{"num_hidden_layers": 15, "hidden_size": 96, "num_attention_heads": 3, "num_key_value_heads": 3, "head_dim": 32, "intermediate_size": 384, "vocab_size": 512, "hidden_act": "tanh_gelu", "norm": "layernorm", "norm_place": "pre", "norm_eps": 1e-06, "positions": "learned", "qk_norm": false, "attn_scale": 0.177, "bias": "all", "tie_word_embeddings": true, "parallel_block": false, "init": "normal", "init_std_qkv": 0.0237, "init_std_o": 0.00432, "init_std_up": 0.0237, "init_std_down": 0.00432, "optimizer": "soap_variant", "learning_rate": 0.0051, "beta1": 0.95, "beta2": 0.95, "weight_decay": 0.086, "lr_head": 0.0103, "max_grad_norm": 0.5, "warmup_steps": 200, "schedule": "wsd", "decay_fraction": 0.701, "decay_shape": "linear", "final_lr_fraction": 0.05, "batch_tokens": 32768, "max_seq_len": 256, "doc_mask": true, "train_tokens": 121100000, "max_steps": 3696, "dataset": "wikipedia_en"}
Each number is 128 + 24 x the weight over its row's rms, rounded and kept within 0 to 255. Layers, rows and columns count from 0. Numbers have three digits each. The size before them is the row's rms in percent of the matrix's.

# up: layer 6 MLP up, 384x96, rms 0.177, rows 191-259, columns 0-95
# down: layer 6 MLP down (transposed), 384x96, rms 0.166, rows 191-259, columns 0-95
up191 105:092153116133158063159141164130133126102098120079141154127114112150136114082088138090120154164144125156140114115129137108155116137132133127120125104143090139137111133128166106133123143104153155137133112144121148153098114143153151105163088121090062108095149177150145128108096115118120173129
down191 115:121113138107090076154103120154110181145167143108111126166202119115110148092124128150149142134086150115121128152161113114131091165069143110160153093154138142115133133135150101133100123131078132130144162104124099108133157125130129109125148128130179081134135149117128140140122142108145144110
up192 100:118125133141167132110125117150160154132102149130126156118110113102127160068156118119077092131123128176132112151133193115161111156134146121154123117142133128119138116103102107132143115165139129179117119132131162126095166110101122103104110122100157173111138112065140123160091112121106174132
down192 104:095102105132123165080134118130131092099092092112154095110118141126116075160126116080114142144146147159105159122140113158113125107141133126162109138118131141131098120126110146119131121111132082143093096127079096142104121164095122124115133123147142150117101105169145138121089161124138048130
up193 092:120121087172128152075159144126137146106141095120142116112079091134111135104139145134117124138129174124081147137116128106141090113118157096135151140146130158158123134125128131139167122091161136172127086139106137098156122080097164096122076140114138152131138136114110091143146075127159134150
down193 102:155133120093163118130090160167132091113115137103151121132134120115106106142145105075118160132135133085096116088144135139135153191168183134142135144115149156114128159135150067107153108160094133124136113064115124124134134140112153122096128141134101142161103100135136121098096105119109122116
up194 109:141121103115163110133118134140156163123140126122171104122149155102128133151100103093141137122119168093132148147093159120145111151154112154113141141136128119115124095129144183133141154127078131144132157171136159102114125168140157105126149157077124115098121097136071125167050144128121121134
down194 097:176087142142124155148131118123173099092141075127139149115120139111115133135124109118105143113135092121124154134084109150113125113157141090141095128109133137112090095116089094120091137160127117154123101148144102161124154115134121112147087172146176147182131114117110096118152121141178084124
up195 095:100098115143111128121093112157157145135121178098094130177106131171120101107084139112114164123068132111121105128143137141151125122153099173102154087125124107111103105150139128149127136134094100155096186133156139135151108112164140140142131093129144116146117117137172132143091117152151086133
down195 093:157164149102135116120157153115078125093108108136136094115144131118133115178127120151125168101186123172134138133103144126166157131136110082138145123136178141141123122118138116123130108098160138125159088117086098143108147152110117149108123129127099129109123161149067167116164089098123150116
up196 107:100141107112128120121081164162130140079117148104122131160143110149147103152124144141101161131143150060086154120130133142152103168103153120091128079115123172141106144165135138144128099140063123125115099144135140157106093168098160126095121148126120121154139120096148147112110142141132141148
down196 097:129120145104107168116135116101083139155157117134103136109128168150132135098134078133132113121124120138137119133087133123114108127121146109185134165139113110128144131156119136149086124122131120185107139146147094167184156123096129135129129126080170112120103103144097114176152113126072121076
up197 110:147108111099110150078138115177147169098100096086118121105120146111112103130128127144125102136151153098125140146148105149154118118127089160141113125146160140113115154119113133141192141119098103148150125142120116096090178128130160167116173157162143097120084102140148088140091147134137122125
down197 117:092105115156149111145158169103098088158126150150098121112165150133089139151118113133128136124125143152124151129107150115123167105143095164143140135093115077122145094146131103150077107173149144153119109142153101149152124126132077120114107162120095122119179149163123114140176129096120142148
up198 100:107159153153162122137097141113105083126145130094112128133077123116154158132145119139147153121128165122126118133171127136118122147118097168127155120134167122160067128125159180116152147145104120177139092104128131140173138107117170114089144134132154106114152194139168126128098143121115138127
down198 092:135104152139117076120126084140137131134076149163137154104116142155108160105118158123098129100136127171119139095141117120103163095166136140106101131131138135095151119101165148106120139100146132132141124181141128093150134147099112095154105100124126176188128142114118102114167101136100117170
up199 113:085160128112092108116136163110153118125144091097119139127164108125119121122127138128049123131168166155135129150145119119134126144133144121130133167142104128122135130201124152143070145173156119156130125117129127165140142140060112082117108122118105148119145166116151147117127112123105091134
down199 112:139168112118175130142171134124127081123137145110174117109146115153149163138127160188130120107165132153152111167083114142121113160111150121091107154107150117135104136125135103131096162126107190132137124109115132161167134123140109105148136119113080149109078130134111127116180142144126110147
up200 094:114123109155117119141137156147115129137091092156119096159134119080142109117139163158126131140070119118116143136130138127089127101150116132123146146141165091052153103107151100153100071123121136118105195151144123156100124157134117113115112103170122129112133130116143110149152147129169138165
down200 101:141103144146136152108107125097157155165105132158125129148126145124150183169126123155145143101125138098160118130163123198122109150135121157098169107125119109122123174163121143129162143179115102136144134120120136118122187152132104135134137158124110135188131126153137168120127101151136135074
up201 098:129108122105148150126090129158135125159118138097153130129166144138125082120126109106114100126109132101127118117066111158122117124120151128133115128160147136127099100154142093146154117164162181142144075116170181118121089125120090093142129143102156147131120117163169117106169167170139116118
down201 105:128121130101095107119104110155123097116112124124125165107134104152142133110125133125157145099132178117151163126118091121145135085110173073107130108140156122152168128133149122155129115067115129153130125129168149125167112108085121121150106101176131144104124071144073118143133117142096133089
up202 092:136120089147122088108163097113151166110143112088122153145130136106186140095112135099113137124079152102133110142161151123115133130202119143156173113193132150147143107139126130090134129106092119166101151121126110106131145142125104122138128129106143169123150135143070140109103153126131126132
down202 089:149150128206130104126105135136143117170078141148107166121128124129098125120075120119150131145098101126109137146158131136163104113136126120122085143158103114143139065118141095092078144143117139142148147101109125128161126108108154100105103117121149118159098086111118135140132149070136132113
up203 098:097173125135159132118118135081162174129115101096112115132149093105115114085117144151117086114141107129140134144149100141149125131090172137128130146112106080150121112119110117137069145146140155156112141153120135146119125103162106120182081148153131117067108120118100120123103113153140128171
down203 102:128146111122128097099159144109095150120056123154157120150155148132087152169135182104126184116121139101145137165139136125126101105117138122095132100137146128126138124151102149108109120107113132126174136103129124142163109172111091140130177116152111116131113113104106136061126139140104106092
up204 100:142127107147156153138133141170118093133104127160145119147137079114132140105125150153157107123134140105114150145115110133126132105156126106129082146153078141109110125150086183122101145133112166147114190125158150110192100125095175087124129112114107131084125092137088128141127146132137110121
down204 099:143102145180136171137118114130149111121110152150121124182109120099079146117125099163139148137137165137143136112118183110137072131098152087120129170139115108145124137146114117093131150142108140135109121116126110119091174135081138158148103111131120107166121092134156151122126120115118180178
up205 095:101152083102131177165154143163117147125132109121126111101138143109206090111133124104149144123133152115140057138133143126124134098154114166076156127144142115098089108096125138117148145137108129115138130102153126126108093110101199130145125118105131141099097130117141139128157137111133111107
down205 105:156066128185093084114121091150125148149123140098100131150146130123076156110095125115146150112126152111093115114177118091125125147115124142147123114116126128136126115171129130142157141173093079159177116147087121121132121121121105122097123131151142129118146160130116071090149114112120143138
up206 115:121152107138159138084124107078113120127148120110123086129171163137162123114141151142103096141130101113143164162113103119127167118125122094092134146164135111132130137105145127090187105085106130098133142156138100150142109133130164115175144078142133099144074171149126117124098117138147113141
down206 101:122104175078134130122121125138131124139130141093133103114151123108159095126167152143115103162146097137152164141140126129138127104145104112136141138133132163130139075109140152107152121097110113116132150114143105133085085115147112120088125107161133109169050187115146108105133125167140079134
up207 103:172104137122141125111136148124117140157107146111155138135124122109144131137106094091119117125171161120099200146137104125147093134165121138135068130180157135141128089147158140134152141171172156103137159110116108134141197127087122137117135125115147105109108145107145178144127114141105140126
down207 104:148133148126117148146127125126149120137131128141146118139115127113107137100150157143105106131132109154142073169090165137067114109108120134118135163102093085133137082102177111160106107116159152128126099123146175170103152116180088141152120106178101106130128125105081120140112126139151117138
up208 112:087121143107125098146130153149145108126105114137081136102134153102098146087114121167109125161133117119122137166182135114099154113121106141126141118161139103131137109129158158169107172117151144147085098118109166139116111095167148176126153108115133147107110143169121100138121094163112150076
down208 101:117106181088127132123140127093160134114132129123145116115123112097151119190124171123138124132138080190135110092129155142149106114121139099079130111124119124129105122085144172153095095089139143123144136149151157129103099141139059156126111122146152129139138164122116132125140157100164120154
up209 102:102153109119125116135118116114094139125135078137195163128136122123087174158115121090083125133137163092125109129118132134173155133093111137131122122133133106185106147142109132165139079125088112126155177136124128108131097150136083155106092122115115150134140140115116137165120128162122137175
down209 104:174122106119148134128132064144123117131118124099089137157161123117103136141123107146178176135169109140138147120158133113106144161116083147115119102141106172096140164067138120110159108156121085152151126108113153090114088131129135116147145129086154097113133143159146163120139140107128109127
up210 107:113132117154075168131105127123164176155111184118098137089124134138132108101097155123128093088164136112130132104152100068151170115135120107168130134105120135144097091129092136132150162108127111168120133140100089110160135120126158117116170124154132147115138118103144085132110138137140112096
down210 099:137106155118142101109189104115118152143090126169125100100146144151092101152132119150130135124101127118141095109115109118135166120143171131149163162117176129101106167091130106147116162131129158111145128093144111118149145134155090133162147093131138127112165146117087150067158140126166138139
up211 095:122113125156123159094141124164137145125123133118111119132129131166122078109139110123080105081096099139161140087106158116113068115123156153147117097149156122167135124130110167129144138156154167125151116123121159157144155115105069120114091126114140124150157161149076114134128157116107148159
down211 105:167116140137163094097129132105148098135148092137134088112130129181135136139094187120123107144151090134128135144160116152126155138140120095085122157116104142168051117117143131139142126126138090102140174070106133121128128153142122144114132124099134143145126171154139112130149149153089136155
up212 087:140126074117145172118138137163171117143137140166139163170113088088116106150127114179109125131089111155096211174130132106107114150120122116123102134093089118099153101101113103135112130086118139165124120116142119140118128132122136128140110096105162112103133106148120096136149138151127135139
down212 084:116118120159129118136076140080117142154103125112164119110128156138110135101123130149127129126147141113139149134096148162127115169100116174095125106091108106164118141137124135117177175136102133121141176088129139156091151126114131092154151170106142108140112138124153163167124125186180132146
up213 104:119147137110156119092144117111101152108116113134130158109120120106120121097181108143130120107132095141124141104166149090148077131121179099160147122184108106153122142134141138130121152106127153102174142133078160148158091116117124129106133101107128179119172118095074133118099102144106137117
down213 131:154119143132133102134113136176115124131121157120105120128195105106133151075111124117069137123141119150140144139099094109099126098111111174150157137134149087093161149150088117140187109151127106101091133134144112135104113139103126138114081137120111157138133134148152126107153123102187129148
up214 102:155126104154111091149109156152123124157136116090159104124147145133109124116153126142123169139183104136128138111146093122138099104132159130112132076084150132138120100120159091111081179163126142095108186161113123130132104132185114114123150153143123101111121111122158109125145126146101160161
down214 099:142152142112115157115174115134141091139143106153100120143103129135116142181119093133076123138113105147132131117119131152082141127139137112157131126146115130152115154133116114180144174094149152131128103111124147136102160081066150167097128153090122158138095135091096113095093105132140144090
up215 103:103146125139127151134124118109136083143089133175135156121118118208142133114111147138045124160147164136119125137136154096114127126155142137147109094114123128151135128176157143116131155107141127133114128090095120154114150091118140095120127126116100137121137096106128120150127087109093096067
down215 099:099101132151104128116132128140134116088134115115136127109098132097116113165195109149155112148123148152170169125147138164140166159121105115109180151171150104144139089102125106133112117086149153116141122111133141124107132153139119169118116134151091136170135101186107131109140128170146157166
up216 109:093171126121111112128139135118148107164164146123135114158125107092149080124140164097144123158176142120118182117150104131069112088145136107108118129131134157149116105096132124106119100084141104113154110134139160127126136151147120092150124120090140175148103088123116119120152188135116090132
down216 097:142107123134160158088145119118108121121137105160097147110108139123151137115127122135114117119137130150120077152125122118183157145140129117162159140069132083112127124182161197141118136142125131157104109106132107095189122134116150159132138151131173112097095159118136138151096132131099106161
up217 095:135142105115113150175169165142147106126084131130121100107134109088174123124111140132104140140153176171119132171126122159127138141120132152121130105135096109160133107112136154068123136127094134168137136140154120190130108121116149112096134125116140167115133107177155129097097125107135075098
down217 098:157125149144141134137129153122093132162157157140128107132112163168130093119108111094182149160090155103104149142107094131161130115078139133119134146150117119114135115096174101117139142126141142101120140078127137159154098092120125094166129110105147137144191142155175100163129126156120119148
up218 097:119097119139099120123076155110148129129124087116159123142085121122138107160151193105154146116143120133112143115129128118117099120092103119125119117160126148121146132109123110131135109090096074085172109151091171145116143141118097107106135113123162094103106092134133073156099148102147141163
down218 102:165110147110144137133173151105137151133159137155170116142150130093145104139106102099139181132169171127149127127118128134120105113135168068133156130141097121116105128079155139143117137145152150123097123144160128121113172094131099118108118115118116079119173181084117129124114122112082129140
up219 104:121119104148204121103158086137114147158145147100107147101149141122117129146098115141119101106113121113093150137147103110116159150137113116112103114137118132144130130100132122057125146185129121201138132104065135120144129139124134128148106120132075162127108135137136129088135136091158132129
down219 101:112109113108099178085115145106090143110147116122135115113090109143133055133123141125129132103119155129135150134125177138129085164120131154112132114069088117109108164116132141125148118150135139096130107118173132208111095125141065120101103123139112139136121134114147151118144140115141130125
up220 106:108133092115106118178156131153165112137082118121160137081116131130121152083093112137066111144144148164087116115090111113154095135157135142141143143122132139154073118112125096094116130144122177154108152139128069111124141118136101131114114141129126137154123098159143149130174133109113157127
down220 107:124110139125108115092131149128105146134092113130144166158111113123160126158090098143156157145083116097112134086127157107149119144163103138125132131129131162121138182143130157110171110114056152123124141130130128140080134146143164153108158081148097139141172162113118117117113129138144146079
up221 101:106091137161140141143164111152135099134096119111141156145141153088073119114119097166137107119130133121150152091132135128155136135119138125155132147132146135132147126098099132163140140158106111133091148058101086095137111112121114132171109127113056171165144133124133141101157141104098101107
down221 092:170093169118133104181133133113129146115163151118080083124124102122138074146101113118117143091133128124082160146142116107123089105110130127141142116128114121064103117122130100122170122153120120118104163129149101122110106097143166180147131138109146111138120148125186138097115163148132135110
up222 103:152081143106088122111149115087148125139136128142127141138124134140073091113169123155100129121114078167110151109155120132152098142106113125092138138185109095159135165129096160178147103112149149166122119135158179115167133163127137097101140108126136116110109116151115148107124117162127105122
down222 097:098127138155131083098102105116082128096107129117171115113123153125105173099094096126147138103134161097120139115155105139146157094127184149132115091103103118106112113123150089098146108149132128112172123141096125141120097105127091117110127136165136125117187155133157112152139146088111096150
up223 098:178112109158167133107135168127129137132161132125116180159109110141164119084157109148107161130145153146100102150111129093089100140144112092119128115138103125123126132091093128109125106100103152081139126131172119158150156107129121121170100133166144069091132119128120121140122124144115134179
down223 097:164124145111123165156143126171189135175111114153102108126139074155159128138096124126147106134124099073107163101128100132117095163111082123156157152128124143098136141110132145144160130132134156123097158090138126118096127106113130132162114099133139121154129113147124174154147118140156161086
up224 102:146081121148141111118127121130113166119074143134158130128146117174137107140118147174153125084103151094102103119119138115190127129137100122085129117191157155141150109115096170162095127132129124170142160141136115106102115142139129151145090153131104121113123145093083119150113137157102134141
down224 117:135115150135148114166158129170146157109117119119114151162146110133110114135176145148153155140156088132111165106132139137136123137111136158161156125081138106141175141130102150178152098110075119144134118070094149110091113144161132115140151117135137136093131110166115105085171149128152129149
up225 104:119136153150128156091079126123104173157107155140123124132128161157092127129127130150108137116152143058156091142136131130139086107108145123163151084141120151121115093135154111123152118132100115129117141128137104139129163087150132135108142167143153141097182159128125113123157207121115139148
down225 097:128122139127124099132155131104118120104117156113126148102156137143142140157149152122133113153120116141161147135175121080136158094127124152143135144115129122115124079098136128133056098137128187100105108103122135109139129094136122166115143177154091115181138113074119152118167142182123104128
up226 099:108138137162092103131134118140110171163079118057119132148080115135119126136119131118132125168118127119112088117159133137143122112139111100158160145174132122141114126154149109108144091113130092155137166134131165102101108102138113135151098160128147128131152078100148116135109108070116166164
down226 111:137127126159111125141144140128124102107158132137108113099178103137102112151166151100114128115105094129146119119134143143172127158159091142120096140120143154168124093089076170101139102092162130107143148125098109189135097132153159121128089104132139130115072149088093117144155123129125120137
up227 097:141099144139107156071120113130119129159138147098114110132110158155124139083106152129140155112158162138115160130125090113112097163097151147135138108152116125172150103135160110160125120159140115146166151123105123100157109117131166115158078152136135144079195152106090114152118099148120123116
down227 102:127092138115108088142128117120155116098138097127136159117137127089114153159167138112049131166101097101168087138112152097116124089164135124070152107141136131108146104112117108147114103122103105118134125105164124142087136148122137141100163118131105148111152132107150083122123120173144106145
up228 113:121153144119136111127132112107148163101150141106113167125155128118090129183121133126126140121187165118111131150150123108105107136187114152165112151133130084121129111142125126107128111122175113169172105096149155166099129142108119130136152132095122131112130102119150102096113169107134059165
down228 108:159128125094155134158122096133171130135128114113139136110113165165122113130106133166147111135148138100112114166119132190120122132127136107149133132137091146140126126109161134049097121161147112152125119127140158118129126140123147129184097145072103140141106117123132165139088127186106168097
up229 109:116085122149145124092111147137080134108146159134139189155135138120106134100135170113147140123102125125141097092082103114144119123135148152096175104113142116128110125173119132141148096125111093099115138153113094143134105085197111098108150132102154170151147092095115110117136139123116129109
down229 113:137131162120129127141157148088164131150114111130129136172109122114114131131106138131136162100173119109090114133158116116103160178068146065081100138166154097093155118129120137169159125117097146138124104157142126092117127120082142141162103077148137134134130134131137150099106109117150125127
up230 100:136157119170112132127117164124095107166124140100128118115113094149120155133166172095086117086080096139146100130136138096140078144109119131115149143154094128148165087114107099109081156124134159126082122151118161139147126130097158116132142097073114126106139148122114173127146128147125122115
down230 101:110175086066117160117138119116121096127121108166159106137110106134167111084132139097125160122174134152215131112118135092126155128135128121126109098137094120132133121080150160092084128136133114153121129131174137115132105131110130120115116133119117093149116150149116133171120162117131105110
up231 091:155082107115130116091136147114148158130140107123083136149137112125102130101132155169122124102124132138097125112136140136161159191126129145112123103130131116119118120080139143090121131120140143059159121159172137121085156155114133110115123142120115142179179092109112099116112124139089092168
down231 085:109146137114115144124135125128177153142151100141131163147140163141134169107116136097134110174098141137136108123140106105107157108152051113136146131114153138134128132150105152142124154126159088124090146141129137121158111089078167145115138164076103166126109138108148159139082136152094099143
up232 106:123100119144116141155153137152078121100156094132104141115089110122083170115112090145131110125156158126158152110118109146153152126134167166103130084128148112172078097134125123147144118163163138127141162104128145102148139085149138111087123105111181129149106147169119136163151135115151139131
down232 101:146127122088148142122123102135169137139115179177155138138128172137157134164165161139101115114099107084141091097151119107089151130126138144127112190141087124102175117135157139082072118130113132132098142161138120109122125148117128161104104114099117143146111111113162110142138123137119145155
up233 105:143083134125117129153141142148174127106103148105081156179104123167119108089135145165137104128107116148150165155110159139128108120126127131108119115104135132148093129111125108161183133143148103110160090143118107148070153128117071146130136132099124140088101100107141152143160129177122140139
down233 109:082114090127165119117136115097143126147100120113140168115118138148116119138118107172132122131136135117099079115145095154175068139107142158145092136136138156130082125128082118106141110174150168123143142103095136150109175180122099112087134171132130150158136131131101121139110127101121111133
up234 114:149134170146122150168125096163112154150174102119135153098129129116159143106120172145112105161133119110095116069129142125146143108134118145134128111132138102114140081123149146116162141159121151137157150127132130122106060154078109096143120109101096170096123124161105125169146118137090135154
down234 116:147140139125145128128144104137130114141103133094142128107113156110110107140157125179093118126131145150109113134132134090142158111135187163155112160114154140093128102138129083099125125147191155161163070110143134123103092148116119115118111146146130157140170126116160070146165101094103127138
up235 100:118126122148126081123092131130124154131170141094072133131149123119131134125147147105114145136095128085133122124137100176165134133082117145151111094187112112118102134130104159131134124164155166144151151173147127120125138149121158128135118149132167156124124137134111130139080206098121130086
down235 095:103138127162154106113165139163109133106101188126132134179157154110144152114141144107094126134094125129120118134144132124146130090097160144140164152128148120130158127119157150151192139117106168087142105083123088101124156129116137125147128149149106084098103167153114138122119077139151142147
up236 098:130082129100090095124126132122120155096140107115117132159093149118092104128147129112130130096101139148133135101117169135138111101119113145138186110154127126149133172122086108137135173124108149133091129151115139122139127116157171153075146172116128133116093105162126101152081142099067111107
down236 098:124135116129138097137144112120088117116176124155098079116146125150159142177109124119091136138109094120141133123128189124153103142175143107098097153154167153114103122139161133114140156119150114145177094145125163112155139144151126074127139123115121132143131166112139163119117072081141118123
up237 092:096143143133155096118083135123112140097107137149145166144117139105070146123138170107087120114156183117105151152140105123142132145123139135093111132119113161140123144118127098178153125144181145122122156089123179123110103138172156105105179150148093128136140158154132111120092113148133123118
down237 103:155133108142114138123149150160104163146135086124106142130147125144108091160110101109191181102132084157164092087120149161137150147186134134162137140102128108131142127144135105096112157097082127146168123151141154131115174142123144142150141113163109139124131114159120151147133163104125137142
up238 110:101136112120138100137164065140150140105089143112168131124153117165118142105118101130149147163138124172137148124172115139148121106165157151137131127190113130139141132074153148108139104105151154129122124138127110136144123125087158079107151149106087106121137166106140097135089092163126138114
down238 099:163167188115145122153164118109132117134106063104110114167119120118138130146114114122108144173162108093117094146115128173110157128120078153112135133150140163122109129143141141132081128121140132156102125141116138091130104118126132145164107160105148110171141144113116123141156127133202101118
up239 102:147116106145151116121109135123136144137089117132139169093123067111122157150132127153121135143140191121110129141147131112094158099155184142116167154119144118124111159080132107138154174150123161104104129120100162132108134113092114102184155135088141148111152113127094144145140135176149134119
down239 094:160133150135119194117117109043097101132124145114149125128136156130119098117103101106158130121118105138097149125121118118116121140122150137123130166116140173091127152125106118162123113149124085120123152153143098123157127152126130152129130143154144175093148070133155173141061132127126148123
up240 088:138121132133145136137093135109165088166131126088114151199126085091110077155094127141109127117129167123108146114135113089123132085115120122130148112103116125181104148120143102097082111158140154159087103130161119185128115153125116114127115148104119141161133153092125108123127122132125115162
down240 098:101137121155139109092098147142148165115138136159130182097172115099154174120124160113140141149102170123139155126139137135108100138110126122134144105157130168123137187124152210117129147148106159092113117142131154096131131141118084132181142104152124108118150131156147158118147114115140136116
up241 094:157103143140091115123112164110117144119143122084124115107126183140106112165132131139130144151158131125108120128137106155170099150150107079138152125127109102087074113132143076172107125152149108152089121138100166096124102094129154123066133098086115126133116116133142127094145114151106124140
down241 122:100143117126152126108121117136155153175141113132108137151152140131108161075141103129138112124147131135117145123120125094138115113101121128118152146107169126139154091147091157075164159105102183163131161119133095151145162132094126097175105138171118136115147156115126125203105131120134159115
up242 091:106123064164090131133136087135097103132147156161107125169120148098114144113134101140103115108138130108168131145143080122145153112123103118103130116110123137122113140163117107083090118148119195151145057127175122089163135130121145092128139124115100088120136121132130130141146132118158140137
down242 093:146119129152095120139127159092151124119167104141167143126101126152095126153150176154134146146149136122173127113099158133087164139128160169117098122171142083133142141106134124156138128120136168160116128123083116112146093171107149135094148124121110117152194136148136155162153119146144094132
up243 097:126129134092124124147096084163133151116175127107139125142148084151140137150114177168114112113147133089111133111159091100111138099128091112126129144142126153144104137151122082182153144075140113109149139135140113112115167126133170077116181127114114125185119121117143144151113136155131109128
down243 088:151130134132109164145157156106118123143124107144146140134101156110092100135088086098137128130092129146133125133084149133133138125125112112149116144133112082077156082104196091105109135109108132153105103160143124155169152153111152126116119123094129080111090150132133137127177139141104176119
up244 092:144121100113128147147118093146196129149131117112160190111153132130138133101127114103143181118129184121146193139140135144152123150143157117108142121105117120119099100103098154143144133094096163141101127096130130109114146145132080148130118109119166129134136139121121115173121173070117135122
down244 092:104066142102106135142124128103097118136108153142108110187103118147153143145151167155165103114102133120120112133144064107163108113123135110121120130139079129121130109143117125080098116160151132139192120147145148152118142127099111155176086138134101132144124150152121155140133131135097085148
up245 096:150119139165177104120096138151126124137099139136147158156122147114120103130118127106168113134148135171093104140057114161128116095123085150108117105105159108130137126097170095116138134131157157102130149122107133112110090118125132077166159117138095103122104134134105137166135172148079106130
down245 101:141133117077139150110128108137160136145152119120185090143091110136118158134172116131179095117139150103146124131131119153144154160159139134155152128101125172168124156124103095130133085103127167068101142116066122151121152138136150126123086153092124128138128096129143105116134118094144138138
up246 090:139137153136141079117111096137113136131143134107080161149151120114096122119149103178121115124116100152097166139170112125129132132132117112123142137116165152141134086141125158126111158115109151083124137173189107072127096122125113130121096111134119147118089175128121072141127146153080150139
down246 086:134087129141138149113133116133140081123088163149118140158120146141144131091169144075120120166137116110119131122111125147070149143135150124173148116150126151064116121080161136113141116121163136152115167148139138096092133148155151182155150164123147106119155121122104146176118116149132130140
up247 107:135133069144146098147160109132151111160113149118135108114137116135179104155113135117116123098143102166064152099110109122181082146098121142144124119134145124155136132139165167090099147137105150097159156140134130122139157167142150120128180134110102130119159089144126146115079122108117123111
down247 099:159127112111130152141164102153151111158125139098143122114135146112112104120105141145163110102144127137126109117129115116099095138130108118145144151074151089139113131150124130151112118139157114164139124083126111122119130143177184151104168101093155080143113121110123115149110046167158116091
up248 109:111139177110119109135138160108107164138106108138105156121088148158133121096108103068124125100137137142081134135133124148132147099169135129134120158154119112135054122116128125151138139117103123158186134134148144117152147138137112125131143138129147152068133146129161088099190129117155153152
down248 094:108144123131109116149103125110110164103128171132136136111118147140100128197160120092126118115079153136129095144129122082115159113107118129098150119142128103135114085145146081078159113114128128101124144126136115100111114117075128150105119151101144123146179161126119176081147131132173111149
up249 094:134149122112126135178119125106130147197125135147172113129160137120152097115126114088137107150123133106115153105138116130121167096111122173108127120158155078129103174108166118130068116139106146149106138118131154099124147145149153130123157108129108115157125091137117093133131103114068081150
down249 098:123094122105061136129110128140164138141096093117130120109118100140109183083132136158110098137092120118145119138141138158149122179129146099130118117116159119125160132183160114090088102106140106113133085129137154153113141165136113099145129085109118135115128132153104107162111147094167114159
up250 115:118095132126108130129144148119118139103157159136120147160196122132092091167137143126130115098074099156179131097126126118115144135142110116150140086128112102133128103185104142118081111112147102145108159151100154093111151136108125093105123116110126129114101138089084118108151132110117083159
down250 100:136093159121100115120104105073110124131105151102124144156129141142134130127143145112131126125125131099077124098131147125158082126185139110093115130122120191078141121130079099115127123132137119133160095132134121114134110077137149134082106140193156130146151181110146128141157143118123136150
up251 105:115179097130130115156087141163098108136138140124138103142115144157159141109158132102137123081142103163154122118109147105117156139107091144110173160120111051153123119114162137122127156125095144103097160124104133172117143129135150110122149166142115142125134088147138087187128153118133131112
down251 097:135178133120124127105135110113123135125155164130136098124144158100104111148151154097079093134125082106108117143112119158141141144111139097114160101081113154131156115123132086160103118113143119099120125142134094098134092137150099145158131099149124167117154134150109173087123118120203161110
up252 102:136141150121139097136149142110151132112128137166136107121104125099150164079115126140163107131132158132129124104114125163176094172141095104139151147138127132139042125145068131135131131132161155131148146105044115142105131157145169143130126124121118144106128111127109088104128114114127139101
down252 106:150124121115144082120104068123122127102111116128114111148111092109180137127156131120118152163157144136163133067149131127125080158147093105112111173118097097135117086141106118127167128121130166152131140109070168123141105129096147141122092146124139155155151150098124117136129132134082116115
up253 113:110128165121144134129187113096110113125131090132126116142136143076078096145150142141154126089133168149120119103158117111130142170153124135158156143123165093156093171100129081116153107126107170105154135119145126123120162141128140114095129125087099087148119104110100160139128090161123138133
down253 130:132140126128136133159151132096131159161138118115123110099091112121198107101115102104137131109147161171117115105115145115140093089088153130132119118105108156132139165126135146118097099120132190124179152091137141138130124142098123096145101158145138134126160123163135126124076154127149152187
up254 095:099123061140127088097124086147116146137150141098183093115140147141077124124085173167115106123099149121078136134153144101137153150128102166136113127119118143111108137097120144139150133132145125102130141167139113114146132118125140128137129096175150138070107119161145118145174122155113108120
down254 094:141156101172135142079109136135117124126080123141156117146139100135124076126165147113104127156118083098083126135093140130137116139118110062099099124140133136090131114151141119083144096112148144126118130114126110143139146133100129151069147141105125104148130137101187161157119133105130162089
up255 113:132098147141128128131146116105105100121123105165158160109131149134155086117146126111110179156120116173124157105122137126120098101173100099160107120129141060138150093155112158171125108096116147138123129109114171121132064108094158137123145095109106125110112129129112148164162106144121096123
down255 116:118126112155142161139163146112167067125142147138125133128099121117143157171150055113183124087112150134103156146106131133113112130091130159117141159085105154111104156085119139165128125157106129096136106153127122149110156108150163113131152141136159126127067129135122120132112168126131127144
up256 096:111143107141161123090128118113141143152117161161133140140144143122142114142097128098121121137133155128126134138112100168121107151093169044121120114129093085111089146128128133132105133119095177094178137127110136145178132118153117135162181130137126109097139134132153144164104101080151132101
down256 093:153123147088136130161109152135157099141163126136172131133118092126143107136145129157107106106129148100152142141151125053083131147122128150150145144159132111098156181157102156157067137173135097149130116124154146111135118121134164102091129101128115147119115135140122131136137095187131134152
up257 101:106115131147107123167103188109135160129129163120098116121141120088123111097127139106135111128150133139116104105133166100135127119107149113107124124138141169146108129106161132145177150095124149144152131094128170138144128133146129090094142117075117120085120126121134179199132102134091129070
down257 098:089121124132155149082133085143097148083117103152118123136127142139129153149138145118127120143139147138076142122090141156106116144109094159077152152110139072115099145133102115140136173121116108095140159123119088102157116099167129127173134166105132123102117110127135113095172151117102114168
up258 108:098148141118122148106135105109117120135115132108110132127105126104140121080105149115123149079126123139110109115118074100159190116116099100137164130168145143124126105155161103147103148143127104122097142148142123109104153101176141145163148105130104134134104081118114113113159115127085136048
down258 097:118137133154132162093095100104123128108132124147152141138157104070122140097123099121174140124126147125168117135115152147151088134151141174110130158138080097122166118130107122098132140159134097122061127122109152178162111114110138106105120128109138163090112158113144119109168122104172115141
up259 093:105115183127133154115132096106126123147120168089135143121100127095088169132110134143151140134085159145116153120139126135183132154128155118123134131137135115135111114162180163170118127133093124127123136109128165158101146101118117118089115170089113160149061103152106104164128151135149115143
down259 097:117116127144093082077117148167132096116155123167141119136126119176126108104113077136125138148148139139093077120130084130149135125126135110109123121120091127127111156126115144073148169116094124166145121145136096133134131129147143140162191139112142092091122149129150134123095152090139127080